config.yaml
n_head: 4
head_dim: 32
vocab_size: 32000
norm: "rmsnorm"
qk_norm: true
init: "uniform"
optimizer: "adamw"
beta2: 0.98
seq_len: 1024
train_tokens: 393800000
Each number is 500 + 25 x the weight over its row's rms, rounded and kept within 0 to 999. Layers, rows and columns count from 0. Numbers have three digits each. The size before them is the row's rms in percent of the matrix's.

# layer 9 MLP up, 256x96, rms 0.191, rows 0-144, columns 0-95
102:544469546450495485485513509484520481530510518494487499515467513515510497517484539476495515471501508523487568447456544528491526474487488483513501485505516499469534510497467486481467479528493469493546511533517452503508476507508487521494484504507492545444446523522475525536493520479488510516
097:483531484486500523507469510490454467513495541522487521487480494481498485482473535504461477507479474531498546516488440492487480473548505501516504489495489478505504470447487502523515468506454524449514551479515512459460539498521538491514484514534490491493529460509486484546466519499528495531
091:510467487497544500499475511493484484475509528482490510536484511507512483509491526494523536453546500527514513500495509488436487465514527456470506483518509505531470513509419491529483476467534560517506480475486482487528525520492519504531488504503518485473541465473530524466452486499470506505
095:493499479476481501486518509490522475505515535515488476488495490487467536496520516447493481554494529475519481535507555512501507508510462492487486517518533524487505457464469492518503542529453466481449482482483520484512552492481464473500506479462502517444474453548502466482504494487498469506
095:513480443524486531472502509505497488518488515551528490500489564489545547493496496499483497482467514523481539499519465490473557501505527488503515493524473498490505500553543522477469499500529476497501526500488495523474474505497522489539530541519469510520528512468497452454473475528475495463
100:516509473497496455501528541521488521562504473507511501464474483489493471515495476537483567533482487500498536496489535526515578481545468509528512492511477463477506496502492479507510481474525511527476447488535490514488497494520484511510545504482523468467455506470492506466532490486500494482
105:487503532493469488486480540488505476443460500508543514486489520480483511481489520431430519495448504496520499488488500465497524492456554544492532502517465479485530477503507519476501505482457517477509490527513489523501514488538487506523497511488466507557522481459524471516517516507488504527
100:487492505474493496508532479451532536512491516532516506502500497515531501554507502517505493488492534497476518495523464488484491558523498542494466531460516514504494476469476531496495522505473481540468476472513530493469475494444542477543515582527486500491518484472472508538491491531520495519
098:500519572505516489529495541506513503449511525499526520515521529492481511494458491494482463480533475506486514509484452462467507517510451523483561480442480507467476489522481486497506492463516514525480544480507508490479496506500532498531452506500499519507546482527501549496503512468503538482
111:493489540469479498517492531524500511527525499511560546475466506481469475509497537522523485497460563492481466517494543505503461490522492543505485501498484523464524499508513527489519522459452505512496502551484534504506495506453512528517553468481480488506467524508517525491490513477554506508
108:503475496533489507469526468509511481549500501481560481481501516461507516490499505509466507535520509487508484529527490557478509426516476516497481495486510514552469531494497508495506468527532484473533483535516507454517472488527523485539509491525487492484468461511548504480480502526551487529
095:478497507487493542557507521480446506531491487503475462505482478473501469518546484486506524526504490470499547593468508497478480465505472504457511480513507475506521504502501480475464547501498480489528490466493489498511485467504498502551487526481538505518511492501519506519470530503559487513
101:519507534495471510490500484471491475506511466524505480506472485498500496522491417535487494529433508496537511507474497522518543524518459479452507531479509484491539457507517512465472463484514481488497525514516482507474532500524495501496485475509507479479517548516513535530493452485472551532
100:476519538462508546491509535487531497481480489503531520485463493497530501478463511515523506455503487527493465499448461464437513499471484521467479492543504533550485524492509498473514496452502476500513521485487422508485481472491484499489482500519510490508529493518521481528524498515540483467
106:524484510499469481535494471528553502511494484518524494512514440527568496509538530533482522471492501458496441497507495465490505505462517516507483508476498504473506497480510505485504464482471509474483522506509539485518500517471507546505484549492439502490494497545448510509498502514505556524
092:498499490447481475527474508530533505480491506490517501526515512473488519485466470475474449413527543455498494496497523474484511541531520490565519530474448536505476487484493495516487498482469477531519491469529467517503494498510515531518490528516485474502491522473487523504483497496506491454
100:481507533492534473487489520517461478481504509545512515524491506496495456511523541510459500515499505532502521485518530460525507492506514539512502493510525504527489450542557521503524488448450502478530537514501469527511536508529489513508502494483486490498536456485501452488525454547549499514
096:513482520465548498488482479492482494489525512565498470462503508507497508501480487547482491455470530521530501494506469511478485476466492498463479496474474516498489507430532474476452494490460516534496470465516455540528458514529492523530503486446539494539513493498493485503523498509498491500
105:505499469466469500479486493498491502480500546487490510514549484472556478488516508468489550506479483489465519488510538531510469497506511485572513519485499495507500483441509531568502485506520511548496479478526467438499490476506504501466540490538490501505501516484512511501471529531472483522
114:549474495493477495496456502510435519466504471515498504491449486511505534535492491486478516497507474576510507541494511503501475464484482503467511495493534555505488470530504478518479526575489524506523520489480523531488497462513506513460511499504524480469525516510467532467495503497530486518
107:531487506536502453524532498446489521505507523553474494478513487539488464530461518506473486472549524479522501510463456490489499501485527475487485512489499497490448463494526471483517474535461492486455494509496532530516509515565496513544491495471523498538501477480492533466478503503486508514
097:494492424476532449539518489502495492487492496514536483476486484475531495483557539461513543483540543515510476455488491517517506532526486477488505508524452545532533503502504481492494460471535479457461496463506493501484496501502498501485517514516509536472516525509494522519501468485475476514
091:458560492489482492550535483510478477464494469464485514472465480529509471526524452505529480483469487534493486515493507524523490513528503491488502464542521525491551509446506499530449500480480510492500521543517531501523511513522554487486468495523505464528498515477491504471534516470511503487
103:517495494469499528507499494481511501470514503475502524489524477484550479472530517462481514508489525480492530532493470510520507521485506482479519513507545509469472467516498505463482438469503501536516541529514535515476507516466508491480487468495446523520458528496516566501542479478461445523
098:512500548512472549471504509503520461498449487529503537472529490508478511522515500496527520496484470503472440497450486503503482496497547476462464494508524479517500505476541518469507495478486507507493473465484487500482498478528454474508511463474479454497490472554467500520544489541534483498
100:540526501546460507497519487522462507494510497506481535473468505495490483487450511508487461443472529517505507533453512507492516506538511500528532497456497493501533509457432501516495526475526497507491539496475510500471521527487515564486501512513516532492499529528548475505495556509503513502
095:499506517501454506516508462502508544528539463502488523486517531487551498524552462508497473510469455534517508450502499478486513471536514504480509518500516489480503517541488467502511463549530495553508461473497480476511515546527493536514496492510540524543464490484507498495459503525489505524
100:459467454500568472486534504453461495534471498468528440531477541467520499501526536484523517510526501494490470499456483538488503500502479489496478526500474507479542505519502499488529546470484460497465520508485489526514517549497522482545505476519523501499516504522496517495503500508487517537
102:448530496545542485500486472478515498523435509491511494502482515480456454435492531493481495556546501485501494465489516525509517471496514498528530485523520534496502522519505534440442494494506508473524507505514502498519498516460493499533520507464520504520509492533502495512506473455500482518
098:477497525492488488525484501472494496508514502488458494497484461529496516511487562503498542465516486515495497462483497492538509498489539533489527491548515486547496514560479492484537481511489532503497472523478538512511531520435474544489461522484489506495526505502561494483483442497538483494
103:459486536505489487466469481472509481465478515492453506468495524492501514499485498503529475510478538509490495511543465466488522491498502486516541499485506452484516543517491463527479496515514495518565499479506495504487510478556490504493491528484558562496516521490477506547537469473487513553
098:509527484528455502485490442475471475512495504506487525510504533498500506510500497513504554534464534492496508528487517502474508472479532491495517483556487496460460472499458503457529499476521545543470529488515518509473486500493485500543474559527479518534503506451467508499496490475530477536
096:556476487529499529510528530547468502442500512502509460554509506472536523540504513503523489518467514488547482514477499470474481528508525473488470526498523556551508480467501470500526483487516494504464494498488479471524507462503482488488497480516442519485514518489473468481526507488497466489
101:545502526473464458517503487524468506482495487546504559448520466510521470522536472484506491462505448517530491502448509494521486490494504501489460510499486510496482515474516514504564533465500475525492529508464467520484449488500513469497496522480542520474495493474498450526485507510500503511
098:462461533451499502512517493498526509484510507526485461518557493500518491510539486497546519482491452523485475483470482443487505504527514475490489502511519490504491531511492500483528517550452519542465537483490536517489496494481511514544476526545511474513509511447504492463504520509556504525
104:569453480455488524505479497504466475513496479473503488523531539495492517502522487503484510531512521491502464522559474477483498517512511498518480493476460481483526566523510530529509485487457527466537505525505501487474509490507522514453485452473531511516523475547505485521524523543503505507
100:528485498563510517501514495505465527484525500500524488490489509486527476465513518508578495538509498461508445513517481465510507487498534473478483505493487507501543551464451490469510521505517487501493527508505506512486470482464521544502439505519513484519450532499528485484488555519506493507
100:501495473503521470476491513524493491481509538466474475525482501505498485519482511518529539487468520530573490491510491541517506494486484453483509510541488475476528488502484505515502474547535514517493486499521506476490502546500504492508519438494534490536535539481504461577533535464519492492
105:500500456514464479507500511532494551529569533496535529524476467482543498485506474515542548505464458501516548526472499488515500492523542513478492526481489487485543477536521494504518512492554465487528495534493489518496477501505487499489472515511459529517493541524480458501482488507486519487
104:512469532521515534496531455481507514491491447529491498441498513516525524468536472481482499525458522487540471516516467478524500523491483483502497497501494520498479493468523469489497525495513527467435502514493520531519502496502505480518508507491499503529469487466538508456498431549478536462
094:542442475533555487495468488523535514531492515520566501492523528483495511461502520503500525518503475525495528490487449532475521502487502491490482514528486467489496481476476511471554544494518514498499484462500518506512491475546457496494545500514484465487501478458526498458512490535473491481
100:475508501486521487508506540512512530529542516494503469519463463476484476504493486536517502512519493464523511516476467500511482444537530518447525515540434494480506573499488483524532514502527505476517540510502505559502470514477526483534521507461505483463513535505502512490518518479507503508
092:480538493521489477480500494501462506502498508518477484450464486536530485503557547506482477482499515476501471520543539487507546493529528506513524470500475511466494508491515473509468479559488543519500496446513536480525530518493471534503510492528544484543525476523504503496494518554492512514
113:510486511495499482527498530463512476513473437486547505495497484472460503473474553507501482480537489443455514484525541487504507478482466490478539500482515515511497472489499482503490504527421484502509508505520490482472498479498498472464498518495507562466493497541477491538521507491468457512
106:478491494463517488517519511464468475510499540559493517479451466503471508493540506479492496472518489520456499467464484488555530490520511536476451480475460484504533527522483503532497484449541499470474491504484497464505520530528484488530456482467503515542505478495474513492519533504499504498
090:497508500453521485480517547527521513499484536507476496496511510535463510485513523467498477465536509489506488485513470439494490499468498540504515490512477524502462530526480468572502521459466490511492522512487454510515496547558475505505515498469526454503503498528479515482526474491540510536
096:518524452488536472513515480498473498515503511470463483491503511532490493461528449496452486525503525475545482498522559503503478486489528482470506467463489516485474544493515495531489506496508511537516491516483498509521464500510511514476514497503483549476540444499460512457497539543532537515
095:478517508477486467528545508484539477509494478561492504487499472502501490462507545483418499493507502524479495504507476507524456479460505481502449485509489513522521482523510473491530534526493532506518494520451471529480540500488481517534510512524450513534507500461562493486494501502494479495
102:510499476561492517514520466450516486489477454470471497490484493480506479483492506564503473501500463500517510468509494519493519454488536493514449493480498498488544477533480529537464481479492480492466492508456491451460505483488464469500464531466511478486529486482495530517456495507481510527
099:549470467489473505533468504545515512492487515515521539508457449536521514517509513529488514465494519501520509491495522485492501471552510494532469501512469471478479549470515539497490477479488496476443473487518447539495513529520511495507541448475506512532491500502522496479505489514523535534
098:510490527518500518520478488493449526473489463523527531517524500506502482485491493471499516529500469499453502455481517482520472485483468529488489497523527507508500470485540513491507473477484513566497521463487508491494519481483483520507516519498503461455499481483458433456497480418534497479
104:539487499513497519518493490506526491492463469517481503482492549494545489494470540462503481495492486510520513508513482487480490494493482495472505502483526511521465565558473482530536510511486485512501554543503495496480437482494502465482476491455436503484489542515512486502498431503514483476
095:504527478501504468511483514565501467464518498492532511552519443467473501523459505508536464508529492529534552533496531503451507518520464516477494496509443474492495507516493526487509506473540494484469481543486519508511463527519492504513490484472470490477483517476480489485487495502513529549
090:487507524521552524499506514517487471550493490503530486508497524480492542478481492520507496468515489470510487500500530500514521473474504528501468514501488446524492484548485478523512452472452477475524529512522482430504509533559455499488502516522492483493454488494515494551537536519489524503
093:454513510468506533510505465487482578522500473447447532481506490499479515501500512502496541499501548542514480499464532498538496530511526496536511515533471501516488462545528453520523495517486490476459524523513481506494492535525519510492484486499500499525443518485522513472503496517478470511
101:464488497458505466528507506532517484524497486487485497478502469503439507498469554486471499504502468483491509541495501482455481517482489515499450501525437528484508462496513492521523520463523518475532498505498524525493449503510510503513483548489537476530468481499564478518492472480478524539
104:503493480517526489511494489496503508486517521456472499520514506542538502473510525498480505479504534528492494541480502512470479541489535441426501516523515490525499557513518459508525498526499509479509514507462481473522534474516529522486490472482457544487469515508460515453484481529459524528
097:511506500523519509490514462493487496488534522527518488518491472543486491503535488439485485522500476544474493509468449507530489504531522509491511506493493501486537517473499505503483474474514462464542446507492487538503499473502500539493515492477475495505541520556446544495505559450477526489
094:536548519488513500500500570542454500491502474533507497530525490505518527487505474540517494519478512532517517499483510496487500499478549485467488520465533474488536474556477504551462518472515451527520499516509504542515524481535519497484483477513527524475495502486522520477446497497530486484
102:524496552508479532498484520522516516524512498507475515477511507518491532478520469535474486554523496473481485517500520435497525478486490534510490506516519512507476485513532471508486541518483469510478454546453539460504506476516454550544542527535525494502489483492518521479463529512503513484
099:504487533494483480507488519491486544475512499522510499502508459506470514519515510498487525553498487532508533512503554478516480491466492536506448497510569488463508496534527500493493484494568493537494506532506533538517485489499514533528571526501478489481494509439514482519486484527505535496
094:502526514540460530490517533483493500511497509532482470501519428513488499542482450514501520463479467515478510509521521543495507500504465514512468503481515488545491494506516490488482484536498449557508489502477530497506492530453479513528499503508477463474497514481465485502437538485537468477
101:518496533475523516486476486491472516495518456469485524500473505528581538482498488517471492527491490472497516456495501517492447523531474513439494496511526515491481452515505528530503449485483494481498492508502486497467495486515514528450476506538522472467498504544517519521506514528554475498
109:518493467510460498489481521499471454486487479469510498507489479486480485480513495497477573492430508521486508495514540490483531468501491527495527471517500523516485529553464469466507538494517515517560493509490481461558478512451469476509497493483463522491474499526530504508481496509510507466
098:501523514516477534493503505490459506518544544490488499450481522493542532504505480519477504459499500465499479491466508515494538511480485511499479496516462457488506471457544519452499539486484522487459553527505510476444522532521474468498496521497454510542524519485519472471503535502494481516
096:496491501483514507543474528526493481544546513482502513481509540482497502476485500516454518463510536502533526439510463518537498445507500536501488516463489473415492513485502511504491501525486529495500505485526508479462465487517516481485537540487488467505499500524469533512519492494549470497
108:520503471503478500444502518526476472534484492527480514484524472454556539546491485520470491485516470509475493547495513548470502497458489498487528466512493496511528477469511482483509517458525492462512495492488539515526480470457475503495543472525507469473519519503444466508483507533515513489
103:513496515477548514496487500473511490473506523526469475473513484463466522510515517484506508499533504515467454442515484467507495516487487506479507516487524517550494558454519437475534498516478495494507524482530496499508470488534517486494519454456525474527515496496468485517571517524500534510
103:533519482491479532476516475501535508507509518479478490505511449554496527543485436534499490483519481516477492491462511470473512521469495507547499510519536494488517497448536511478512517510477523507489505504507488490449512466512509537503478532523457510471473513467494527488501508562466451504
100:531518527469514508503504475499547502451469541515515551472472518504539484472490494511531517500498494479497484477488456477529486521497486533505496493494503489537479467506512518488552529527488513536520498481514501513482498487518550476515462467521490449525469539504446513490449496487505531449
111:469478461487509524475506481498510525517479460488568449524480450528497517444458499495493498584447493494507511490484474504487502507533497518480493503499486449512485519515511474518506527518529528479501465498500462500488479478545514520468518511524518489454502477488500503494505497487535475511
098:532488503501556566497519496511482483493483526500524430509499483487507503558456493511502485501510518538476487467496512530471486530487517494452482502524475538495471514493506491504477491464506481483514468526469498486521454475468525501487489487485483496488480493542502493421494475527502529537
095:483495496508500480550531497504479504483494492507490482489534512489540502482495521520495478491491474487549482570484516491500509498509469445530482488510487484504471547502443512486490500526506494464482501534481540442541528481491452471516537497540477507494493505533503477454491500448457522504
101:495497484467502472501509503471486520513512536535513525506476501517498482511484500509523459514470490543502548478503505519521479512540512497501480481520550508480518511457514504539538506514465450558473540489516494485467529504511495463553504488564503488481462503472459523495475517524454517474
094:469479477488473496493503504510567496545465490503447519529472525481535486509554502489490463443506499489526471485510517491466535497528515485503503498500492517489482460524501485506478517504513495488499507553475519506497462510468515540481540454475469467464513471507520458509519511500546532523
099:513465524513521523531496485464509494477473479520516510500510474540532500491523460506533490505490502487470531505485523472551477510453422546474487503455471460520488516478452485537484503507467506454459482491512509543498502507517512485458496500488518480491502461533499491538513489523513523514
099:527515476440479495509494484525511540499495504508508501513497493506529482534503496454466532484501545531507503512463522485497537529507489497541536505519506492507501513505463508524456527521485472480527421505535524491484485483523488468554518481503491500468470511484518579495540501510518498513
109:479508516501496463533494479462461531512505489533485526478508470457481517503494442523478498449469485473523536518497472485499515549510526471490522500493459492492489503514488459520478541468500524537476530481490520521516507483571495481483491524525535510482480497511517498434512488523467476499
108:549538478483492499462483501510429508510479535508498515489491472483521510520496490481493521507501510524474454504506508505474525489496535466552531501548522546517512517447538534539466495479505484442466506488526496500479485457471504497497526506496550505471472500501487524491488531492505466527
101:502485523459492508467471490477468477501513487495511478548500520488472459494427469488465492517515497500498480503469520542518469504459491539502497500454526542504447479497485501531506487472489481507524479530528503535500485503538523469504456508498525532511503449511544492492556513496469490494
103:493514507480530522562481504458503501534521530484515467515512483454511528539482551476476501457521529455522499498466465492515516508476525529470526502478483494504521524485475510473514482473479479533564522464518507486472503524557504494500516521532513489537508504495536537529526510496486513521
103:458503478452522488532504483478522506503515479517551525466505507517479477507511470547512475560506433508481502506466490502483470520544497518496511523522495521503431525529515491491517521496494497515517511502516536435481540504502495474473533484525522494494483503553494466502462498526493495503
094:468500502518477515524499529530545512510491448551514498501500491491477478495497518527487483471495501474520534466504552491512519506459496531483496503522491516467497478455529519528481504476466471475507456473508515543522510525555556530479537515498542560510509521491506510530500480475502530477
098:526471484511499501498481539518487490475507499516550475456512503503536597519518472498515519517485513499506483483541500517513474509466460519575501485512501533483486543481522487483467511532492524487497553522526472517492436518503471504489498470495515486498519497493514497489471533525487494518
104:487494491512534528429518514477515522518475523446547491497526492535516467481502477554519474474504483534505503499495487521534509498540532557472499502522512492534481479498503491497513493513481528454538497541454508484502491507519525494489474488548484516499469473506549485491498502483455495460
111:538501461496534494524529495513498517518514460473524499496458478459557549498478504501424558503527508494515496480515480516510487508512510477493510508516531493475541516498501485541444476498549520518499474497511490546491446459492507508506492495478486497511498505494482482468496481517463469536
099:526507535524514494501504489476459516550528469487504506502524535493483459481502481504552478513482456523454522531511501489529507535501481483468462487509521520501482482505499474517516500526472492539503537495490510464502488453465544511525508479528540551479529487489520474530557530516474526484
102:539506477525515501454524523480477462514515489525469474511518543442478460478480528488438543512470529535507470533485518509510524496500479512483496523465522513487502506501534541477468486492468492493506490483515518527514504537506527477468466495493472479496513439484493524458511496483534501535
105:494484476495475515511486492488456456532462491505485491560509498467509519499522446550546466554491474512488504479483530496534489543472531484454490494520500489534511541501490520529521495475517492511490555501488514482511495468462497466545541499505474482491508505468520478535493495520497529511
104:524485526493504495509528504492493513501511537513488492477494512541475515507498494522522484518526541509500480497574519522535515500481455452494463494540494460515472455508529526512500517482464478463495494522554507501488505512509513516488524456510499508490460470472525489440537516503530456552
102:493496511464510474463503529442494490471502526535503491457491537488480495509516490549502518491528502496499480512499484534520504458521549474510471519456489497526531510529483476455505519502518514491523498447504543512478487530475509507546518486480490499518494551485514494541502509582492502467
104:501470522534501469512503459496522477480466494550489495478531485517503497544491498526515489510504488446496507499455542518501546510457499547486536504440511489484475500525489505471516549484523447504510481493503484489473463524470532468532539555518531465515525506488482514506498505493497495499
097:508506498476477477485493481517512476559510468512484488476502519483544518493531512482482524515533457511499460500522505496486484492482483523556492512486537514504475525451461548517542510521490492526494496468502544474489524460495496501500494510478484479514505471568487463494545523485543497442
108:567496492493523487486509524500514502457529478481511511488541451547456505523532534526509511508482469489484494467511500484478476529485508496550471497486550498526503472464522499476482480574486541473520513490499515515471514515512540530511492498502526461483522506543529500470489523473487505522
093:490507520461507522496474478482488489492535523478510487482466502506549475526438528514499526516487532502490451512523473488480489526512478490480488517522515500470495469454482505516503502468492527516570472497552481517537500511482504541525510518508465502503529512486466509489556493446450492521
095:495482502497519481519494478463507486508514456515492502526529531490488507521531488526493494523499557541489519487466499523450517480450464483498539509484510494485490470537505522483460466505479524504488518489533508494502492534475521497539491455489518481514459408472543500458489474501503479490
097:546485482523525527484498530505467515512541526495507511484507531520455490483527478490536522514452491488495469498493471527512496517510501488458491485532476504487529503526515539520483492550496513491472509521482548539506537527542552545517506491508494491471477456491524495501524520451448465518
099:438441487539484513473540497504501533549460498485462502462542514479514471473482517500521481495506534510475501538497504490447487513518507536484496499485472492518478543484501471494484490512522505486505554497508520543467456542490492493457488493475489506492506483492440484473489503529522490484
091:526479493503438475544545540493526529496504473519496505460506450483499517514495482514485498499490493530471526497529513461529518511516465553486520507454489486543500532553550521485514520483492534532518502500481572494470510472473469493528496516529510471513489484515487499510509505478527498495
087:503537454525496476505479507499447492483532539471502535501527498485487486474500502479558517525534497483504544533487519485519496541492502468562486460541504532505473488487523457543504506467457490484499493490491488458488510480516517444460516476504498538487474510480485531476499493485483530505
098:468535480478492524465478489486495529492527530525507480524484516496473547467489553496482486486507493483509519522537501457528531500556448489471523522494486485499475453454510528522521457511473481491489501481516493491516544539495508558478468472511502512514522474514479478498524522523545477490
105:503467527525531477524498512453515493490489492457513511503534514497503480522464480513439506492486491486526478520493478528526505488522503533476469486491483552533485505482519502550533490473488490479497523531484520500493470504516498465477477485498518524513457498486496491543512525552409463475
087:477540535527521564492541506519524534529506501485493522514540525546497496499524448481488524523498512547474477488509518533465477529501482480539461522541522493486528515485562486526526482507525486511497532522500515460488514510523493506464524492495504479485460482517547469504495487484492477522
116:495500530469506509508534482496455528506486503501446552518522459505494558496503498488475486455489507492463535510481491512502513489522509522499498500495517550531485524474453475515512499518483484536484485479468468530441465506517494448493506478507532491495477519483436463508487493542464489487
102:485543481470529496495472479464520491562486491498505521513507537476482506511499503506503517486519506494513520511485442486478497523528542546468481510482496509554474537543514517461516483484486503531502440532536506502477469490471493458476466502496499531503473472506486475509488447505502476554
101:473530498562482515513509494482501487481459501492525483488459523551519511524494499518498528511447514512561534493486473509478498524508541479479502499493538492559504498512425500473473482541495521480531484501492499503485510508522488494471498464506497490480474533502493492445559503523507528495
100:448474491470510502512514486486497502475549470506522510504470498512528502525528483495507524475527510512545482505489489462485472509482501517475508526496541447487529484488514513515543509477527483459478472533518492509515525480510483466536487471450470539480499488525485457456545482542534470535
100:500472444524473547518464512518493507467499450504497488529522499502529492522510489504462479537486520488533489522499492497490514533514528462491509493480495459483559538486502471521507497465493508454467507528482512474514508497519494531465517522539567512465474524476487537510465474542485495485
092:550551464519525459530467482501522528514539513463500486451462474497510506491486503519519525475538456491502498506518473483445484483500465512471487489474515470510502483508532496505470482494507520466519476534503453515488493492534506503502501469534521522550507520503484500543488516527556487536
098:463518530530514496516484502499486503499551460554489497520483514522536429560467470458534482495508525500497477513496498494517493488528539477540532478510491481478461489506507505486535494522499499485475553519506472490489500517480513462535531536483495523451513483510492543503495504469498541502
103:506539504498507491529499508501508503483483496486446482525508520496467479509479487522498440477528536507467463466511543468507515525513488534458504493520483479500466510472470539516517479549452496511469547561561534532503473531486486492520522508481489531517503491475487467523507507488491513480
104:536519454509532485540509482492486477527517489536510471517494530467500484472521501544536522564508499493514519489523540480457506513540504504513484483484532505527537534477530498494492550507504510453522491550492488495516507457506555494494506474468531513537505463486473490540482512477486492526
103:534526488462544529514508460509510495551461493493530507472508510495536533554467501516504479526529534488513454481472542527489500528453515507526480514486515516505520458504507495453526491507476488488504500492470465455516542483463513533502507506519455510506514465507489510525544518493500490539
106:489529539544526499472488494524529528546509558511487482490510524520530514525461505499486533523495522536494472497509476505513508484528503494515506513502503523480490482464483495462466526508476502504532540487480469496496509538508525504523504493493536453522559587481462479520526507535505520485
098:517492491505514505493483480470523504496504473470540466504518534479520503498501513563516500528503458537513483494490437454482482485485566492495504526486525530534514505511550469472480503512500537525528492500470485438517501516528494475493470444476502488533511526521476495536490511527480489530
094:499511451516474452519521550513491532532495527495458488492483467436478517500501524488467476472519519542497496450460488450506483515479530494508482489519462494527471527487512480516535502522535529511469544494494500517497536547515503504487485466500503510499506478543456509501493480454499493511
107:510484502477541505507453504479476507514535493505534460550477537489501520490510514500525488502512511490528527508486475458519477470531499515512512491531530516479478488490559494481505538506454508475520560465543491505533499502513517498514560459499484444543526514494496497522526484517461474490
104:502528451521466530501508498535485481525499461528496508494533504485519544485506456490491540473545528492492480537502472522487456454536475486497478498491501487509506502465494491493510495494510509514480478511431510448459499486517485447485558490513479460487484520458455493503498513533492488511
097:485545506467474462527488519501489527481531484503493465488521494545521497520489495470510505453487499461541515460486511513475458475500503499486498511520449508477525487486566537484526466519516500531494509521560514541503486492492510484446511484499494511525570511515464495486468516504485477509
099:528503480502516509505453516507497504494514481528497498510515487517551492478518456515529535531509510497504517533489507494497439514479446504520527474478498457481474504484499492512504487497467517521512481518539530499533507487559487473532524500499477576534526447534518538503508513472529456487
105:490479465509497495514491521500510491483462538496479512475494528519530485506466507493472464529539502446530546527501463513493525497481493486531449469493518491524524486564474461521503506529505498513547482499494567506528498500532544487514500512509459483509477534516529543529489500480536519500
103:510482480505523503508470489529500500460496544513475503522481453524500461484547531475501491522516458502493522513523541494499513504497473488510449519467491513477567508487455498498508525500474483536526470515552513504524450500454555488502479518499522463480531506452504509507474483525516510521
103:498473471492492488519518505501482525521469544507461528512488502476531513456488517476492480488468514506495486557488508550475538504524462494542481489521497558532488499506505443516500509516478485537487506476471482550497483493464503525502532475524486463518468504533505449521525500486528545472
096:456507501491499475491495483514507456458516511488543471537504434482464492496506522515560491473491532486519495481520463477493479536499509499488543494524498488525494498479510526504508507491530517471502478520512509530536509511486526498464502472482495536503522564513466533493510487416500461501
099:461484544463495468447506527491443490497484564476509491545502531501458472485496510512496541515510522491484506517500495489493573502489504488500502493488477515548516514513506519490481515492472512472536473515513493482497479492441492507509441496504478454501550494514485486487505529518471473471
110:466523456519484523542514507484498488555461474515482525475481516498467518543530510510455468509501554504471499530492482568475481476483456482518499511507492517507487510502490528503501549497505459510460489509487516517493503505505469529508520499479523524510545483506506488516463443482446484490
104:464528508460485530513553526511486465525527496528480509476476475490516493459478468488486493510466503493525515541503471528528476462517456526523494491480549489450477507523467544508498530510544504525482534519474517494482492500536510500494507486486523508513464483538489491478448501481537466537
106:493499513453501525507516486518499500493494523513508509495484478492465503501505555508529497505443503493489474513512456516505529531496528508525462492482540510497530458447479534479447518489475538492520516509538480428503502496472484471525491536504452499517516492524519543498545501478477549500
103:498516528488474485484473469477535493498482521512515522454456523495453492500566540464547467480514473501479486578465513489500503483507495503518504497503517472511457518460453496511528529493494513493450523503520513494469488465508492524501522538486525500505532467498488472489480517515520471474
107:473515560515514495524459507524497469529496489505493467503543499480497498461485466507518520448450502485509448528533539491526490483504533521467493468524484494522464490495485488535463498458520508514507509493509479520527491466493552531511486456489527537528479482512515491471520461496512525545
093:453499527537449545508486505506498517525474448491515482523531545488500522485478483505481458519505514456485456525443495514511474501484562515534481491513516449510519511505471512468467487495468496484514505495490491517502517483497496497530561533485536498453476522514499496497528534511507515519
103:491497484500465479531490562507513481526498480503514519512476483486520497552530528470481448508538456477485502489511429526478529511453483451497506518498503487512500515488490529481476478466464490482516499526465507483483476507540470521466500453487514500543500527476539512523466507474498492475
093:501500484477538546533524476494494516468464500515552482492516503512498486534511489523482496491433489497513470509495519488502531437530500483533494508456469501515488448508479512489463461514481474545512472510502514458502506528553492483495512525504503487552528510464524499510489471464472522472
106:551515480527498488463507487501503515531487488505443498469502508507524492483465487485447528450466536509512473531537496521519534527518503526469535514515521500515526476488490513511482506470530535491463489524533528488486509517539526420491521487499517471512465546548506504493507499493491474498
090:515529566542549510510453489511513494523537493478491500513478500492449474535472518489492509510538509522459509495532484510443526464523459494472515503479452517457502492513479509485490466448485507495517493535506531460483513510490520453486525529510503538490513480530489503476489501478513506531
094:538534491522501495504493523493459495513492495468461460481481509511465548522457511504513483508478483523473494516510515511472520518506467528533472491522522524510482452505529442448494478571486522462502501546513470481513518542490534452523488478532485516517479483490506513531506492485518505476
112:518508479505483533492508516527504518520481509473452510513493479491527443511529495504474557507514483513509492490517490479493485518529438525469534503497496522481464506519457493512478506504533476489515529486505501490525529511573512523448568521465543551509498482510533522495520505519488518509
097:476477487512509477508463522504528503486553503503480464547502496478479520511466535475458473511503532488517495507544562477492513515471502471491515526440484492505487506444500511518495496530505500469541487557507511467512488523495499439531532488498493520473482510493476529471501480454528486483
091:533515435532561492497505472491495476517479544492485504477489502507499457504494487488468433465488515500434517473482516483508484488523494537502468492490516540515509507480577500483510494509466463466512502511462479500524488519464516516525492516512519476501476555499510513532495513483498504485
097:467496491485483501481457490494488535488534513564500491500480493519507476460508485491522498499449540511502482487496463501479481517451547493463453513538491459505467519517503501509491513523531488470491497504503555483496523483547445475541470470490521487520531488493517467529487450526503495495
112:485512465509494554496527541483516526437535468498494541501481470528521509540505473534515490502552470524512517505497496475512487538532471491510541490526479519509487487496480487537505495526471484466505483578483519479497523460492491513494492500501512490493522520514507550534486474555506509485
093:502531485489527488512521520458472481460539488485502494541508506469454507499476515493485510538501523520522527500545503512440460503507491496501528504473526488533460512554533497473513482476518478472498480511495503468518540539489509497542504458501522484517491520431490562525527507502493503508
094:524502498493515469473548509506493509492485554527510496481534536514483556527504486549493463509480458566494540521516492491507535461541472471503467537505469483529473492487477512520516486502508475476524542497484508497496443475487519475504512499522504539487481454495513507487491470478482529476
100:481527514502494492474468515476498496484560471480547491490524504520511474531517514517576444525504464489507477497507485518508500529523506501483528496548474482534502525477494482505483548544498508467535524545526533501499499483528525472500496504508493480487474483543498522546450491470491496472
105:461482508493523546528482498496495553512552481524463471529525432497505467483483518516521494463470521491515508502486477477490508460491513533475482499518474465496528507481556522510499510512529462535467547518507501464484498460493513489536496556502510523481498469489530516518492504505542510480